From a checkpoint of a small transformer trained on Wikipedia: 4 heads of 64 (2 for keys and values).
Each number is 128 + 24 x the weight over the matrix's rms, rounded and kept within 0 to 255. Layers, rows and columns count from 0. Numbers have three digits each.

# layer 5 MLP down (transposed), 512x128, rms 0.038, rows 148-254, columns 0-63
151149145148129103131120124125124139095109109132121134111132100126126150106121136113127114147112119132121101138132114158126137131126107122136111101119137122137137131128125152119138134136150115
136135123103101122138134129134114112154112121127133120128108127132135138104129156115111121137130126143127147130136145087127142150109154129122122112143128147115139139121133150137135139114146119
117105151126146097122090131148122106126155143100124152123100120059128127117121090150160156117130145159148137089156116067068152112119141165082124156129134182089148138146127164137097081110115129
126134122093109127121144143117162108138107110118158132127142079117089173124099105125108112142140134130158101127117157118103159115180135104136133156117124143143104137112121155163133127129112146
118154121158154113118177142130082133143109081100130105121130140168121124062130111150125117174146132127135144165125079122121150150069121141174120147159166116120129128115105115161081167070091131
128131119104110102164113121131113125145111083110114126110096114109120144152164120127145106126136108128143133122131137120091075116115153145109127131136160107133142144152101146135170165165151113
140126130141134138136137085139156129139073167070180098122168183118116098091088103112149157074123129136110105100124129147154108174104125107135127123127149169139118122167164133106095111110040118
165107123024111099156119132115202085126152077141086240164143146157214112183147122114135148183223164079174101123161246081110099177219241143096119122126177173146126184144091131099071214117109160
073089119114165095129149118124147103110133138111112089116122140151155152198106068116127128140156094173130138150162117100115138156125140109165164153204144179116137116118147149118139139144095094
168142129091079128151113130129132127131117140125128133131113118125142171110114136136118133167120109119104114139150154114141145106124118121165142120113173125121139124138138134130113111139144146
148087056042102047168110119142137089127132107113155125143151127079162100133137120102110109134116128116137088146148172128168116073183129111101151112119128097117131161113111107089143176146110167
151147143159110148124160087105102138155124081154140177153118088159130154116143133138142121164139142139159210125097157111177116136122089114115111086127128160181084141130104098142130145145102108
187154110126154123154104136146159122142156134132146130119122125158130106143147107116108102156137137120115057137129116140145155122170132102089132124108128129127148149116124146114110149125132111
147125123106127105100121112117112121107119144092107150147107147097083137077113121066122119162091159127143129163089146134084114123117051174143132097152154086169184166137142109106135148106150129
146179134105170046133142135116136134147125100063119125153130078138078123079140151174083159110095070097163098114139171125159140151120079190132112102169099165111083144143112087203161150128160098
083072183114155173135113113113129141094107095131096146122123116106153164087167123156180126119121106106117108122134134095164098099133145079138127073134084163146123148139138101055150114199171121
116142122128135164105155136118141115112126081094157160099125165143093141122135158082138127154129090174117106132097147117111085153137123138148142160111120144106165136089166150067145174137127122
102146093150151113155151156122129114159132125121117103111111138107130129113106130108131168112116163140149170121124115104082088104099116089165131108099125110159123151085145167107125085120132128
127173159114147120165107102156136136117140116163139136175120144140082106134128175134124175125149127128110120103167130106120133137143131116092128177122103083143179148101114156095131109081071154
114111145127118136155171121128123114133113136140122092120117178089131095143126151086099114134121112114160124123104140161167138083123138090158120117122106102109142110142140128114144150119138141
100187143091142103147136115118097145154086168123068147178145164107134126048104135174147114127104110136120115122117092094125159072156129128153100094082158115177167142075117123177146150096116150
150159161121118127126141154090107108120122088114110153106146142120098130175163147107132140139108100145143112071112080127146115178092098131148141125113123108125114168121114110106115110071160133
151146180120131120140141132073094091143158134134170132133128107161163132106109156172164106116134133176147111120160106142082146091100140143150181117120108109163124166120128096140134214118165181
133122104133107066086138098119164097117131134143115161099141125132120118141135147121167123152164072088132061149122131159160145128139150137073152183124131137155153104122163155103146112159143105
133169129085137124160142110131129132152125139139148162103121105118126119151153130115110115138128112118116132125142105112122075096107106173140135100116110133113098114125118123125135133121124129
150103125104103073148133118120082097087130140070123190128128091127140054121141175155119121124124073140137232112153196168074125143153132148099122151105151113131075139175061048116172194083097144
121205129066111089179106101103098131127132128103116118109135098103135116134131162127106156131126134136125139087113139115159118133125083110098135092114113078103155112117121137094160117113128161
130129153130106150068206103165124131170129126134180086139108108175147165070150166150131118156149094129109159133124124136116061214114169147186145086153157119173081134143122059110123134141140096
133108112092114105139122136144153114138134107125123142138137118128136092133112124114114122132133127141114136134131146122114103122150124117121146129122129109111148142108115117112143138120116157
139155101100115093126064131106122140142135112132133122089120102078173122137129121088123101147124141161130134121122142146122145167130109139139149136134146153106125121108109172106109143161140145
118116136147127125124106127093119126115144121116125123117133119136124110144126110141115127119132138143137129114125142141147126133137120123116128106139140143136119132122135134129132124128121138
139124160125105090140124131132148113126089135158116112131114132120121138084120126109134131122095130100113149121117116126126158114141122137142120097111129129135153134133116124140119139124148131
155130121095110137134150145137104132154104129144136125138136088168141155164147189152098146123106165152123076122142095107095136181131126115117115098104077135133157105153168183139119164147110134
155168160100136108160107123089127147115098135154093120093148138064123102172121120087073060141137091159128143123086182157132169086089103065098122144098124130091132148122111194124162144114156107
132128097088204108161121091116121128143151118105137149169124154098133155073105128117108144117099149112135060157182110085117121140098115175154127164138140117159143086093127095132117172111162141
115112080093140114119139113125130157122122138120131099127131110130136133100145095126121072110114112131138135107143124090151177141118151141092136138141124119122130140120173123073100102086092088
125121114178118086177083133124122095101166134098121115114103092112164122159085053143054147138159065095153127113123182091112102153113176127092054136170148181156118140162106218070184117075014108
113145144122151086088118133125129122140112110153118113128121106137105144148118179093113107090157169157128142127138121108204174140119086122115111062084141109115106122084145168046143154165086133
139129117118145122127139131137123121136116143119132129127145109133139138121136149113130135115139140131128136113121144127128132120124115129135122123133138131135146138119129125126124126120121133
111143129131136135128134109177151129130129133120141095124145106107125126125142135117122109149139135109142142111124163144158147101142120091121126112109163107132119150133095154156142159140146134
096132136131138101133141118127135090143127136099126150119125152124142111149156120139149144144124134115122120121129112123131143136128133125121134123129139123118114129126135126130144110139123116
112083117103109151106138181088110206086129110133072140117117104111163176113149125113122141117123140110139107118157145132133131140133107147161143122123167125077104125161135130116150117147167101
130143114122124143105117101139127105154142147116107163117102107120083137111132086103127138126160138116142149167146146140142115149153155148178143149154124114137102128128107136188138093096126145
121121097157137130136118130152159108125168123151092110139128137114122096116120152126117079145143125125172098128139124110121113111110086116120173164165104110164139120125113131072168107127129154
108119130115110100149137102075149136177108181098103129102107103158127142092138157127116079139139153159121138135087113134137144116102138174134162107092156140150148130117149127109194143131090086
117140146124152119137125097123130102142129139120129119137114114114140125142120126123109133136120112134103112136098116133144107117123131130123132132127124125119126132137139134124114134120153119
132137126151085176173095118088138155150124093025129107135108064079150138142131064152163171133080168154197140063147160087104173028137153118160106160182134150156105187124109172171108112113140116
123135102119138153144090134184152135142137147102141118113108120129092125124158117125142166114111132165154114104140105128146119138148150118122130123137132159099103103120135165129122141102132149
124156147097103137137098107158149163167105124129096114128155115121129142114190191092175156132133080091116183121121142145158151087111128108167152123165119157118128146156141107148105111127125130
135156117102141148151148124102110161136108117142139127142151139096147151140105156091077108105091123133105116095132145109145122104133125109148128122156153089141138139136143105098147154140121117
136114141104146118154140138157146149127097102145150137113090140128112137111140116130115115157129128125108154119131133144113115122145130113150126122133169169134126153120116132143147118137149140
119069114082107100129138106126140075175135111137133097119119115108159115142147154085135124120123113116112131107133166157118124139121150130126084134095151101176116156147089117165106089165179125
150121106100123094124126100116135121142119121136127120128150110162148118127127110139126106121130155126126133129124144109114137115168121153117136102125132134107125110157174136150139128120153141
148156128139142126123115126161077120052134129124128122121104122155128106117104161150128144126148144132146138151143127099138134148120116134125146117125100122087115141097139140142104113159127152
130094139149112117137134106130131133160136118077138110120110142145119117102136123129144135108133127122131125140161152111133147100121140140141132135146113111115115123134135103125122114114110130
121121153125112098163143156096107154127094147115155133118107153118089116141114158112083128087081110138128148115167120150150129109130123123145129149162149122130101123109073122114102166124132144
135121148036062142126110093119155130116146058133124111149122088127110106132117134122153167118113140136120096128166167141143129086133132133083065168093159154173154117081114154087122147127147142
096142120097104139155136095096127137134086117162096120136104138129139099163092173146130135131132105147131128112113152098106140116138078134152128121114194168120129128150116174145160110134156125
090131142122141126148160159157126127128107130144122120157131124130116118107131112118130132155127100117134135139107119118178143120131085158155095138106148150088108129199153134158105138135166102
163109115098115105136129130135138132130139122155103136158147103141162141126121131131102153124128121108112128112109151111088114114104108117163128138140120139122113127104119142091159136144148156
133139132108125097130117123117118113137125142116139135120134124124112125129140136139126125138109121130124132133130148121124131119124109123142126141121122115119117137129142129108138140116122127
136124113133109130128148138168144113125115134130119113131132102124096099151113127119112136171105138129143125160149138146126155152150097105105138121125111145125147145152145134150127102121117136
127163122145148150107143119137150160131146155151141096101140133145128109121128100114137108164155134126104116111141161125125132126117121128115108124138121107148133114126111098139126129106097127
134119078176170110137126120157150093147196160102126105131132165125059118137128158178126125115119105123114107101134088147122119115139107149140118135168118083118157164092138139095120090158150128
111180104090136113160122140122122084144129155113150091147135125120103111123143106114115121133110140143092151132123145135100130098145119101124126110093155140149123156112132134145116167134112104
131157110112138068138081118128179162120126128075099134109131131113101124126135083115123117171130114100173100138145141131115087120157037144178100144147139099160120129135106068047145143135080140
148122074134094114098158091110129145118112138095117145139130135114168130109112099104150126126113119127154146116133149138121123177151171134103144140157122104158111129140074120154144138127152101
117115093115102133103151122103126115142147115120138110158156147120147095099128135112124105139151148132093121142130176134149175108134162146098142129129172105118113143101154112124098143136112118
098163098102129138147116130149117131128146154136120156129107129103110151134122120131128110135125130121119151121136119118102121131118098138132129107142133117116130137146139120102120129142128151
177116098071136129148101139122077117127107129131132158139140114111115122114157082142124143192101158107129173133119080115087102119120201113174154111146134125089151119122113130081137102133116102
100147135148142111146221118128114154147149120116135115121084107057079159146117160114124137099204171120160116119099145165118141116130126129106112100074125180134075151097128143125120147168181136
130166119125098150117111086186146166125114132135119165138076115130141116134115122150120126103132131130105140098135127138131125103110118110117142124151133148126134136136124151125128142116116150
136107126119126125129132142131122129135129133121121141144123128128115145136128132131137139139116125134105146144122129128143119109128141131135117106122145126121125121126140135129124130132116134
136141135134125165120108140120120136128134111141137126133121127137097110126104128148129135101135127145128137154148131110135107143141134142146125127110129133141136107131123115124120117103151122
134114128072138129149133112134136122132129114105120125149116110126135129107144125110132092150117129127131150121132151140145121107158094130152168145141153130136138132129123129107122154148112110
134127110135145159138127103144156146128141136120102136128115107127134123139118125120143149127117113132156119094132132118114103102093104124120146122147158116124124119121129121116123114142131116
134117155082113067111147106125123104055114130123129132103137141121125131161116098138123102108085105076160069118132138113062177085115095113122179111148164149120127151109128125120126098126085139
101127182090151133105100153174104161114175126125147106115127113126138151159132134136119126132146113106150138108103138113161096108132119119160101095153119123115139123121097124128120134101103103
142130143137142111133134110106091112130116138133145129130151103131130102139148162137116103126119129154118121148134110120156103123129103150126091123120175098097139120125114134069110131126109140
174140115073165148084151135123098146118108155108131094139165132110140148135069106123100133119107099148084162140113118126137162132134112161124082170119157132090117145146144132182100132180140142
101129103116114112123170126106145143128145130114114098124135135160096088099146129163149124127122112163149110151101127110134146133141150136145159105129177157130128134112094107141139145116158124
129134125128136120134129127128117124131119133131129127131130124126126128136132130128133122132129127118134128135133125121130133128119131131129125122122128120132125134135132132128132129130132117
118129111135127149126140117112122131128130143113119126134123144153144148106125123136127135118121118131137126146112136126132109116149112142116110139139095126109129109123123128156110132140137118
136125136115111109134127114126130125135143109117144122145139113126126138151124142132108116137121145153133135149112149135134139131134132129124143127140120130128138140140130121133120139129128129
142180123157117131183055101127096166129136094094095113066147162105109111113152195090096155121127145153170122092083150153116134109159145141148130097151115182150107151123102133061104163045102152
146193144018043009148107109070157082177054165113145093121145155086099174178113158130152087104097146140161090107131146138182128124148096093129129167115124102101170184196122134085124152145131123
172140178108127115131162130173103136156143110136114130119114134118133116127124104112137110155124116142112151107101144122103144086149162132128130131111133131137110095109118143095137139133146134
140151092125134162101150098125109106112110098131153138167164151130124100108105133126102190113141103117113159125131168124133119100122103096084115180145147129124145160140139093118129114134098138
134140119096149100138143141127146107121147159119117118135123123157117124121116132125122146106128160118119128123128122128107144127117139123113103138128122148142134134130118121118160109105125165
106112130127129147146075163116120125122099084152118085090132088092122100168105110112139115105106169176132158112098148109131119112137148090136125111131145102138146121104097148099125105107120180
143122118116143117108139160124166154127134135110113124153146136173118168129098154125114102121084156125115126142093138140142148138163134100147108164106105129140145119151133169095143145107080123
121139125116121131131127137120124120110120139134125132117135126130126137113121115119142123113126119124124124134134115129136129128140140131129126129124132127118128131131139139139150134128124109
125137089092156081138121166131154120148100106115157095122115071112105122149157137162154156106159133142121143104146146113120096089144126099096159134121125106085150145133107121150178132108138154
105136130111140133154121131128091113161089111097111169144131127105083116146142119133136115136126122134113131129165101101169142122118152145098178148141098124124135100121152110093157157146124118
077125106114120127146134170098105113119099095107091150142111093129145151142128167111107062095112130120100138134150139124126116114162127098104159138118156084108151141111112125104118138139139086
120121171118147107104156068170139119123125135164131144135095144161136130114103146150156112135113147156155152105123097137129103156094162074113122152147141172120135175124131143154112082150102123
160142115154121142139146139123122156113173123125137113120126105134136130152129150094106122138128127136138113115111116106115148124171127132106126133107127150128151135165139114104144132102112124
117111092130129129100139099132162132152120177086154114131157164172117141145106092144138126108136165093123134177118094117103096082102142125098157110121089139119083116120117144152096136103172083
127141153100086121171104095108086133165116094114136100162134079143159087130107125149134106135094124124110105146081079158136133085107123123161095125131173136135119158135114136098126136145163096
177106101074102127158136121154173102138145147131116137097162111154117100130102144139154132137069157112145095099120154105093109114116122125130131168136127140114140145116136128135123113133128130
121121122109126121127125126136096124113122135123155102130119118113130150135109135121124119136136106131140130136142117118129118125142131136142151101131143128121136139119121131138111141116155090
135134084098142078182088112155128072136176149164097157163122133145142153103140133093065096113123154206138108100128076162130089121125152083093137148076092164171132149144245160128116082121109184
108105115102120128120147120123080095060122155108118112142157121127179162123102149139111136137121142101109129137121149098132123168159160140111176148160114106164117168168120111139082179121147116
112131117135125160213110094136130159131111132119100126104127149132105094123109157131078136134161183126156139133225113150137203097135140105161151118114126150109131129082122146143211158087160182
129133113105103106151104131119111105141131133130133112129135136137135118137140121131113137121129133125136121115117132116119144147133115136132134122117146116130141160125130106129151141143131130
138171168120078119110091136138089124143173114112130176103061125126109090110133125170120174119114122115151129128162125147122085089195100100151114133147144178098137157140087168156129121170144141
106138132134128120152159156128111112175103117154144135120122143101112109106122159157117114148157154134137159171118137117129144115133097101125144110116128122164101132118116122142148123146129145
# layer 5 MLP up, 512x128, rms 0.111, rows 149-255, columns 0-63
135124115149142133128125119116117095100134146109151097115120124149136131118129124157120146119128115114119128129120136119142132107151143130115127155129118117119117114145119103108116130111105111
136192195126154097108107128105158166100103163145130159113173113071128113160132099123143097128125085156121139131137113079103110089132139125130122169141125140092100158114169137115119077088134145
123119120149140096125131114145140105136128103129153146147172133101169131114107166117115109132115106119142105109101120130109096123156148159125177149087134143116139084138103122144113146091167139
124078125123135123157144117108187140062180141169154150130116140128139107141124146153153118121158114168124081146119139118178140118174162132104137158152100137123088126135141121103145091154119125
169145144096128164130118129170155100147150158134179115123106128133130175096139144150176128115091101113118114097125060126098118159123102148135113145147149125151094122109128167127127152163122148
103162181075112112149074093122166154119135137144141136166154100152150111125146101123120112162094115122147110129126143157110140151100111164176172116148126113131131078141081165134110134133097148
115121145138098159152145133163144113134084082187137145143110135099168199159131106086136193058158117150128125148095150107107147149155130135093122110105077174204145145166137202097068075109076120
163122155144133085112120076141135132171156103067149107064145111120154128141133118095069143104116135187119166098133118122153153092107116127170130092166140199125112139125140121139107129163082151
090124092136151134131129112146123154116154086160136114121130133113102115105117155124129114137135121180160111120127141159109170106117135121111118089138101131145122159125088108147128100102113113
127127099140075092156133183119154119112110113131145090135153132109157127084108154149139103126130121129082099106134152113136093112151155136122138138139134087124175128109099105137126110088129120
146195140120104128121113066126097164150117140161091092116146123104098177138174120103084161133110156126170119107130111170124160120107130109097144101119141127164170136116099127137141131136113132
118150106146144151143150125121151135153159174141109138123143131163149136116153106116130118139115124124130090133140131172085155128115178148120141108144103105124109094148075119138110140114148088
131101126181173111143161158187128115117099128109139101122098138150119184145137132135130164142088121159139121127132128088104137100123088117101151102120158131132103179120079123129100142097131109
107077114092092154155146136147132144167142124097172101204132167161148141129150054136112118113089124145138128127137126116137113146145133114119143150166102091067197117123112092109101094126164068
109149150122125123128083132140154138081225146097145136186102097099087170122105153148131110056168148105134111120092088145172151099116151141129104117125098138152097148136097171116132152074175140
110136134190170152171125107077122125119161174152166141107121177153126121160101173080132118118138071166143108137124107125143068133143112128150103124166153121141124116175180132091161143113135103
094160162099104124137100126155144113154152117160139137172115112111139112158134106096144112116141162127133140146109117179149092135125137106101149139128109118120126148116119139119131135135145134
187150154151147176127102161054090149082118098130113171119095112111151095186138127093141142110092142182098115122145127129117116178134127114091119142120113098168110139138141121127089104122107143
119111150102122106140099140144117128149115148173111105141154129148108125132153151137079154122159095159127124113137096111144139114130107121165092128125090125148168122096155113129161177127122146
183133129120111148121092137155091111114070161121146162167125134140136131113130140107120122121135150167134093121133124174110125140109127158134102131159087127180104174079128145081149102106147150
121115158160141122138105107108126139131131130146110151151125156086125101139107135153130081151124093105114103154143127110157123153146131131146111115102127126168084115132132147126111153146110105
153126137119147114139100133084155110078121158167147153149151117148125112154113128117124112166127179120101111139099152110160088122142164106152105177123197100080145138095154159151171121129095079
146151119162126125096096118125132124080189079111103132127132100140099134126138119114148155115173104116138115137131107119110103127122116099157160097142125138131072158172141131119142135147113109
133111112123127134138119131138127119132117138119131108130110119135118156122100119139119127145121123148105103132139113161124111112120098138112117158144134129145138128088157173177176130118118151
084117212131134143133147126154112133143137163130147099132132151099145111129110136202075125124142093116088177149162152148109103128124129104102092074142158136166078099118084056141100142112091150
140098131121130116162153174121148133095107155168133124108156134143141143180092107138125164030161096103179127090100154111183202143118131140161143149122117095147128103125185150153152100132110152
115172149165110164148062088097056181125137138200094154124142153082126120115134133097077185120150196121163097079140175144124148109154120091094116094085091113139135111086100132095129131123146138
135137108126115111148116136107127126105138113118149108130128122140121122129107132125124116128147148127119115130102138137131137116131125139118121127134148132138139128137107143153118126118143129
124122112117147155087150120111102136094143128190092121086170145158136136103097126135148115148129089185140151125117087098157129122123128128127121151116088127122099138083133131149160167100068136
129118104140136145125133121121119131141131123141131132125134122142132128132128124143129132119106133127124136132128128113139119130134128135125133131113138133132140117140122135121136123149145144
130110137138126092115096109129099117122105128111150094155134101116114156127142129125139129117105120132137110146131141148106138133149118138127102124146145133125134147126118120126112124125131122
140087131121136136127097114122043146103148170134139113102103130138127115155151110127105080113115162124104107168183161119130143098119144186106096155163129113139113119151121106123070090139130077
094168132155096155120106145129134075124135096118104178124081134146122123103128108149170202080122128113111086142135113158138182085140150150130144157137091151121138079121138128089140131138175138
153177103158112122108169095126111145155099159126163109118151115116127154188082138119161125123159159093071111158137168174183083160138135094082091116159062109126126137096122139146174139125144098
123107098146173116131125127088118149133140152135134112077137111135108097124158144161132099119124119110134096126138110114120159108138138097108093096150121125121145156122136134113110132095123111
102111168150171128109134164097195177119122153104143134122131156134144160223112034147134096126149069114165119140146222059098046153140154114149043115106123143164104132108115114100121124071168145
142147155176168127142088135098108122177165140129129149131121170150116125092115126140147094086141104105159128076131115093126112130126126105130141136128079151113137097163114154113066122077146133
136118118129140128122134115138140141140125122138138117133122117117121110145122095145124126111142098110151133110132123134120131146128106148125136124119123110120110145133157140128144138109144131
145153105118124123130123142121120115119133148131108143131143137113119105104150148136111156100106106111143128119132101157105111140145140174107140137168124153142123128145113116150096128123156127
125145116146129112126125129122124113124137151136108124103129145113123116150136113129110143132118132111129120111122113160133122144129137114127120154119112118154125130109109116114129104105148118
147121092130127134150117137102069159173143134106124137058175113137132157183110101122098120104162164121142182199158165156114120132112162162117147141131123145127134156146132123092131094091150103
111127151136137138137109102143119139097159157141111102104061103118132108061121154063139132112125160157123104113133167126094132089124143056143125111143158141179155117116118132162104115113128114
164172140117147105122106101134109135105130125112140126125174127114117098143141116157099117135136130120143162118098148124121147133135099139162101101158116150094159114148122121168148142139118093
135114158139131115185141111115160097130119146128128140075126088094132117144179143099145145126129128093074120186136156180151156126084132147132150146155127109151104108169084117123152141086129106
123132114140150118133123120128122104118137114117141128120110119131130133126092110142130130141112120131119122126117130123128134126132125139148151145127133133130127125141117121099130152138144121
147165138220115103131091104157124083126196143192109115059106114143129172098099141098091084087025149155153052169155136167095113200100206065083130089098161124206163056095130067150115101097112099
151128105144135137154118110122115128131140124132121111123095096120155081148130139123126173127096129137128114139141113120137089126095173157135150148142128161128132127147135113148146133104140156
137115124104123108123129096126145146106081153134116099092113085166126158150117121110140148159133116101119138124108127136114110126102171141183081127174105184113131145151098087160143123134176144
131111103068119132137144129164125160110139132152165117103147144104124167137126133149101120102121126117134114115129147126134112151160137106154124151161138112115165123144112130109146116144153118
128110122117108130139132169137127126135169142116133151132108150126119112138121164143109122140138090155131128106134131153116113139132139143137139142135100151120140136121148133170122125103171140
138088156182101133116093100091151126148153125094146111138122059090137105127183176151082172108122116154114110092120118129154147148125119128076134101136111098141143156136140133126131105135129106
131123114151155132112107107118123175123157115119117121150138162103150123141115117125149121116133117149144121138133092121120103128133103109113134143090133130100098137129148111107155118145125142
094137118140140122118140107147123126093122115112134093120092128126150156153130086142124117105144129154167143121143152139091131103130104149105123121106110078102134125127154122124121145138105127
129132134143099137115186132120149147107124119135163092124133158144125158106144140149150131099147115121138111162173139105150142150106142102132111118112096153123113120128137127112124145103122148
137120116145149114108094134119132158094128126163125114106136106126121173159144137128122115135131144129130136102133133071195117123118156110144124116116134116093147156097153142160147150145164133
119094096121090145093139075141084129161119122116183148160151082171128102153100171114100151051115151131113138127143150136188085138131081183082134167160119118130131159107111133098078134068088131
126101113149136144142148106098119135136123129149120122152193171133134108125068156153186094110157131106128152124169143175104114136155133114122123117161113122115145089126162120119105132108100089
118149135159119129175103109118111104145089116109105156117148089146121193137124117133117123149139134115139153147128152157109100117137112109128131117123147146173161136144139100139110097125140146
132129139124085133150115154149133112142138090148099126120096125136130173098129126120139117127146137152126106182122144138115119131090128153117094154162140146129134115126107114141090129158135155
116112116137141133125139139129122142118125133142129113140131137115144114136115118116127120129158127118128140139115149121155145124128139132127140144143121116133117112130119135107135131139122129
125147132117138145136103111130114139112138125147109154102151137142126156122130123144134119122108094130121115154147142095119136088123103145120121113114117154153118162128136150131088128118121140
139125126092112161132107120123134105127123102121110128124150128141154128129126124098109124119083133155113125113142117100138134136142112119144138151137135130109143115102137167120109130133139140
122129123160087118148144132108114128116163145134137180153147143064128116121160143207112121128129115137110122159095152174137124142118167141113163137162090153125173110099098140109175135091114137
117157131133144132143090128135139123087125118151131103136132164168104194133112101131143101145100135139116134100164143146104120105129133142133117161129144129156145107126151169185169095093127156
094087151155112150154071197137158165099165130113128121116142146139109149136099108054093143130065139144120168126168118096110078152161129084150107126122144102192103128076164128120086108167142089
136109095119120137114147122139122155114121143118100118138126088154086160110098097120099076124123152115133153166134126157135121091154158136085151153150120146155104151142123091107145140140145121
152108126155113128142115144145144135126122155157130122114125125158142125105128152142125127142088143144125115101126109114116097114109093115127103138138120098134119112121127134125164132129141155
125139131108134129079132132124110142144146134111120142121125125134131126138113143114132108122108105127128134131107116156116132118133123130119117125140128109131154122143131108108120109136128128
143154135135121168123101105083088133115186157103106165102137106128149075123124136104142137120130122135132158114110111135127107129125134166119149149098119155167134132044157157148137092162144152
149121187149129115078104185123149156111169126097134095172144076160122157142136141136079145143121093141094094091094090124174131135086136112198108158121124066130103138116193152102100112146103135
079093105135101145147174118165122118120168142170116145160088127130122125116103145151128131082126154151114133115145143166108119099121119131096156162149135154162144119156143164146102129115092114
137157137125103130138114118119111129133128117138108126122132117121134151143111144125135138134098141140100146141131132125130149108132138128117138109121132118139124125121116139146127132127119130
107138139127123104127139120143121113137118097125135117144127154114139143120135147124149151138141145142123119091107130132114148127137106108123137108150104153126115124150124154123144125135097120
116108111128121144119126158141145126110159119155126126128092121100116146143158128133148124155110107147129152129143159116130140111136111131129124120156129119150139137106125146113146130105127137
143097115116140129120127116137128138116148153146119108131113121139139134139137150118121146113137120144138128115104110122093108097114121126136097120133132133148146111124140111119117112123117115
109063114185133166113156056143131131108099119131143134147073121137155154142110094125156140133159132026162074106120124154102164135133150149102159167119131109171138151123124151154115161157121180
162092094134116130167115156117164159113153113098105148093147122132098132107100117121154124145164098112138138141116121139149141149162130142163129157189158128068135136135123146091138138140156107
089116145127119152120101124108115092155137129104130140104130081152095131147143145099122131110135150121135120116132128106108131133117129134133103131126139141113142106149121131123113146108093137
119098181133146139124097171132128152135126114073127114118102153143155114145118066106173098141164087124134119067122129098116099131162129137152122130137146090070087108133142116108130124105086124
099126157144123112074151118108171131112140113143186126116113157128135099106160149115133135112087133137147132141175136108095146130137170159094122106117153145112084110116133094132128120097103153
120124129129116127126132138113124138126124139134135117132120134131126119140125137124139139138137129131137122126126129121121114136128138137121133141132128138138142138142125130129113117133138139
137147141128131127136151143125130112126115130126120125133144153115082128154142097101113130143107153114118112138138115111098122124141122093137138151144129129134126110145121117151149139106141122
113124127130135137125116141107120131109121109127129117133126123125145145142130133109117115142142145129120141137126126109140135144130118127152146105112129126133135126134134128140136124125120108
129145200089101142131119091129136132122163171175127106068166167150124235167116115093116121109095171146165159112129179116099116141124182089151050126154097146103126076107141142105159178104107098
168083104095073047181083080118123090174151157159152062130169148142148088126097147127161150113163119141108165123116159143169112131113118086141107137139157200144163144120133178153112147100101116
169112111152130139142089130125105107137134148121115126113120116130137133150168105147170165123135154129146083154155101177094098152104132163102111135116143123159123154130125142137129164143139130
154105163128110153188097108136160145171133132144120108102151126142148175127174182121127121143172175162133102156160125123156128126151125107138155114147144118121122142123131164116139145134126150
148153142121158116120127135125131144123105153139126126129131127146122135143142103135130142143123105118120116117150125152122116135141143137136086116113144144146127128122142118109129127094139125
157181142092077151145157145135101132157149098140120113070167131153092159164116087137102133111101138145123141136142118110099146140120148167132165179112131095134143128115140168126116181131117077
163146140161108161165142103115142127120107134109118170145125138145159174127133151144129120108076136145144133154174095148095098136061133133101158083112138145125144063129122111141093138134117115
120125133116126139119121124143125134140133136143140124118134136106114132144137117131143114131121132146141132131126118139129122135120129132119129115113141124137117133116140133120114136115136128
136128151100125146124125161133139097076119149141143147111130134132109134160156114154157129121135125141105138080127137111112090136123100147111149090092097146110151125071093107161127114116108162
097107115107115143120131133112138104142088157146115175122156123109114115119133102121106147109137124145166107112139155144174102123188125152124106137121141133112158091125150121099121105135122093
092140127119111096133143100100161151109131120113140140172139084106176151143156148147143114145140136111121079136070104111097164142134162162134123108127136133126113139111141129146129109094152136
152078212125114132125123105121152123116121185121126209163121095101098093095138139142175108117079122152145145172171105136100074124109113113148150203123118090102169131116172172167108122105123097
154131115118114132139148139128109142114144119139127126106136120146148153131141133121118106080123109130139146096126119132120118145171140122096136096136152130094154130141144097108123183093154123
169208128135086078141102117049146175132120118150134148105152143104134148137134171189160159127142117113106112145114183150157143100143137173139086084148126164124126147109129121169168088131149126
128141121153136144150117137141122143118168153117109089149133070108150142138113160127103132160098102138142156129127111107122173179106150111073134146112097115115187142118193124180153119069118142
122160148163179173144156148077073135085139143125156137139083182126124147151124140133158133110144096148128131138126126153129161148098123123140131058097101175144094129123120120182143136081113132
098116122136148117116118121154155137117138114122126144117125128123117148125130140124133146145122124143146105135126126129126128126138143140120110109108132117134140141120122139149140117128136115
202172147123091066127109095147174139136141179105138111110154120145173138158107130101132090093115116165104119127133146173118125113122157153167138128149133175122115128121089098135115089086173110
157084173127093110146125168146129141132183117136148107141118141087152147106145169109133076095094121120114115121116133088113122181168159153168127137133107150139085119104108144147153135100129104
128132124176146125082141132092127142117147178112098110143136127178159121136135079131129073161151136124103045164093106159091117128133198138144123145157092144153185104163123137172164177080131129
122116136117123111134130132141127124113128137121155112117133126131114117135108138125142116136141126134107116139104129120146123118125140124128132126125114145114133131119108120117125108149143130
129106165121170170148133103164148138109107131114142128126123158138159098070183083124144145118103086114128123112155098162079097134213150134143158110129119118118112128177121147100120102149126122
161109137143121135119138097141146160119102133153127118136082127115118116134139098091121121163154139146139120133116126119142144118126130126135127141103149142166123080123114098113115140140102128
140166156147123140135088141165146126136134158102128127136131127117128101111172132091092147146115137121097137132147105148150133109154123148108099106112124137119139115146109125117118128076133089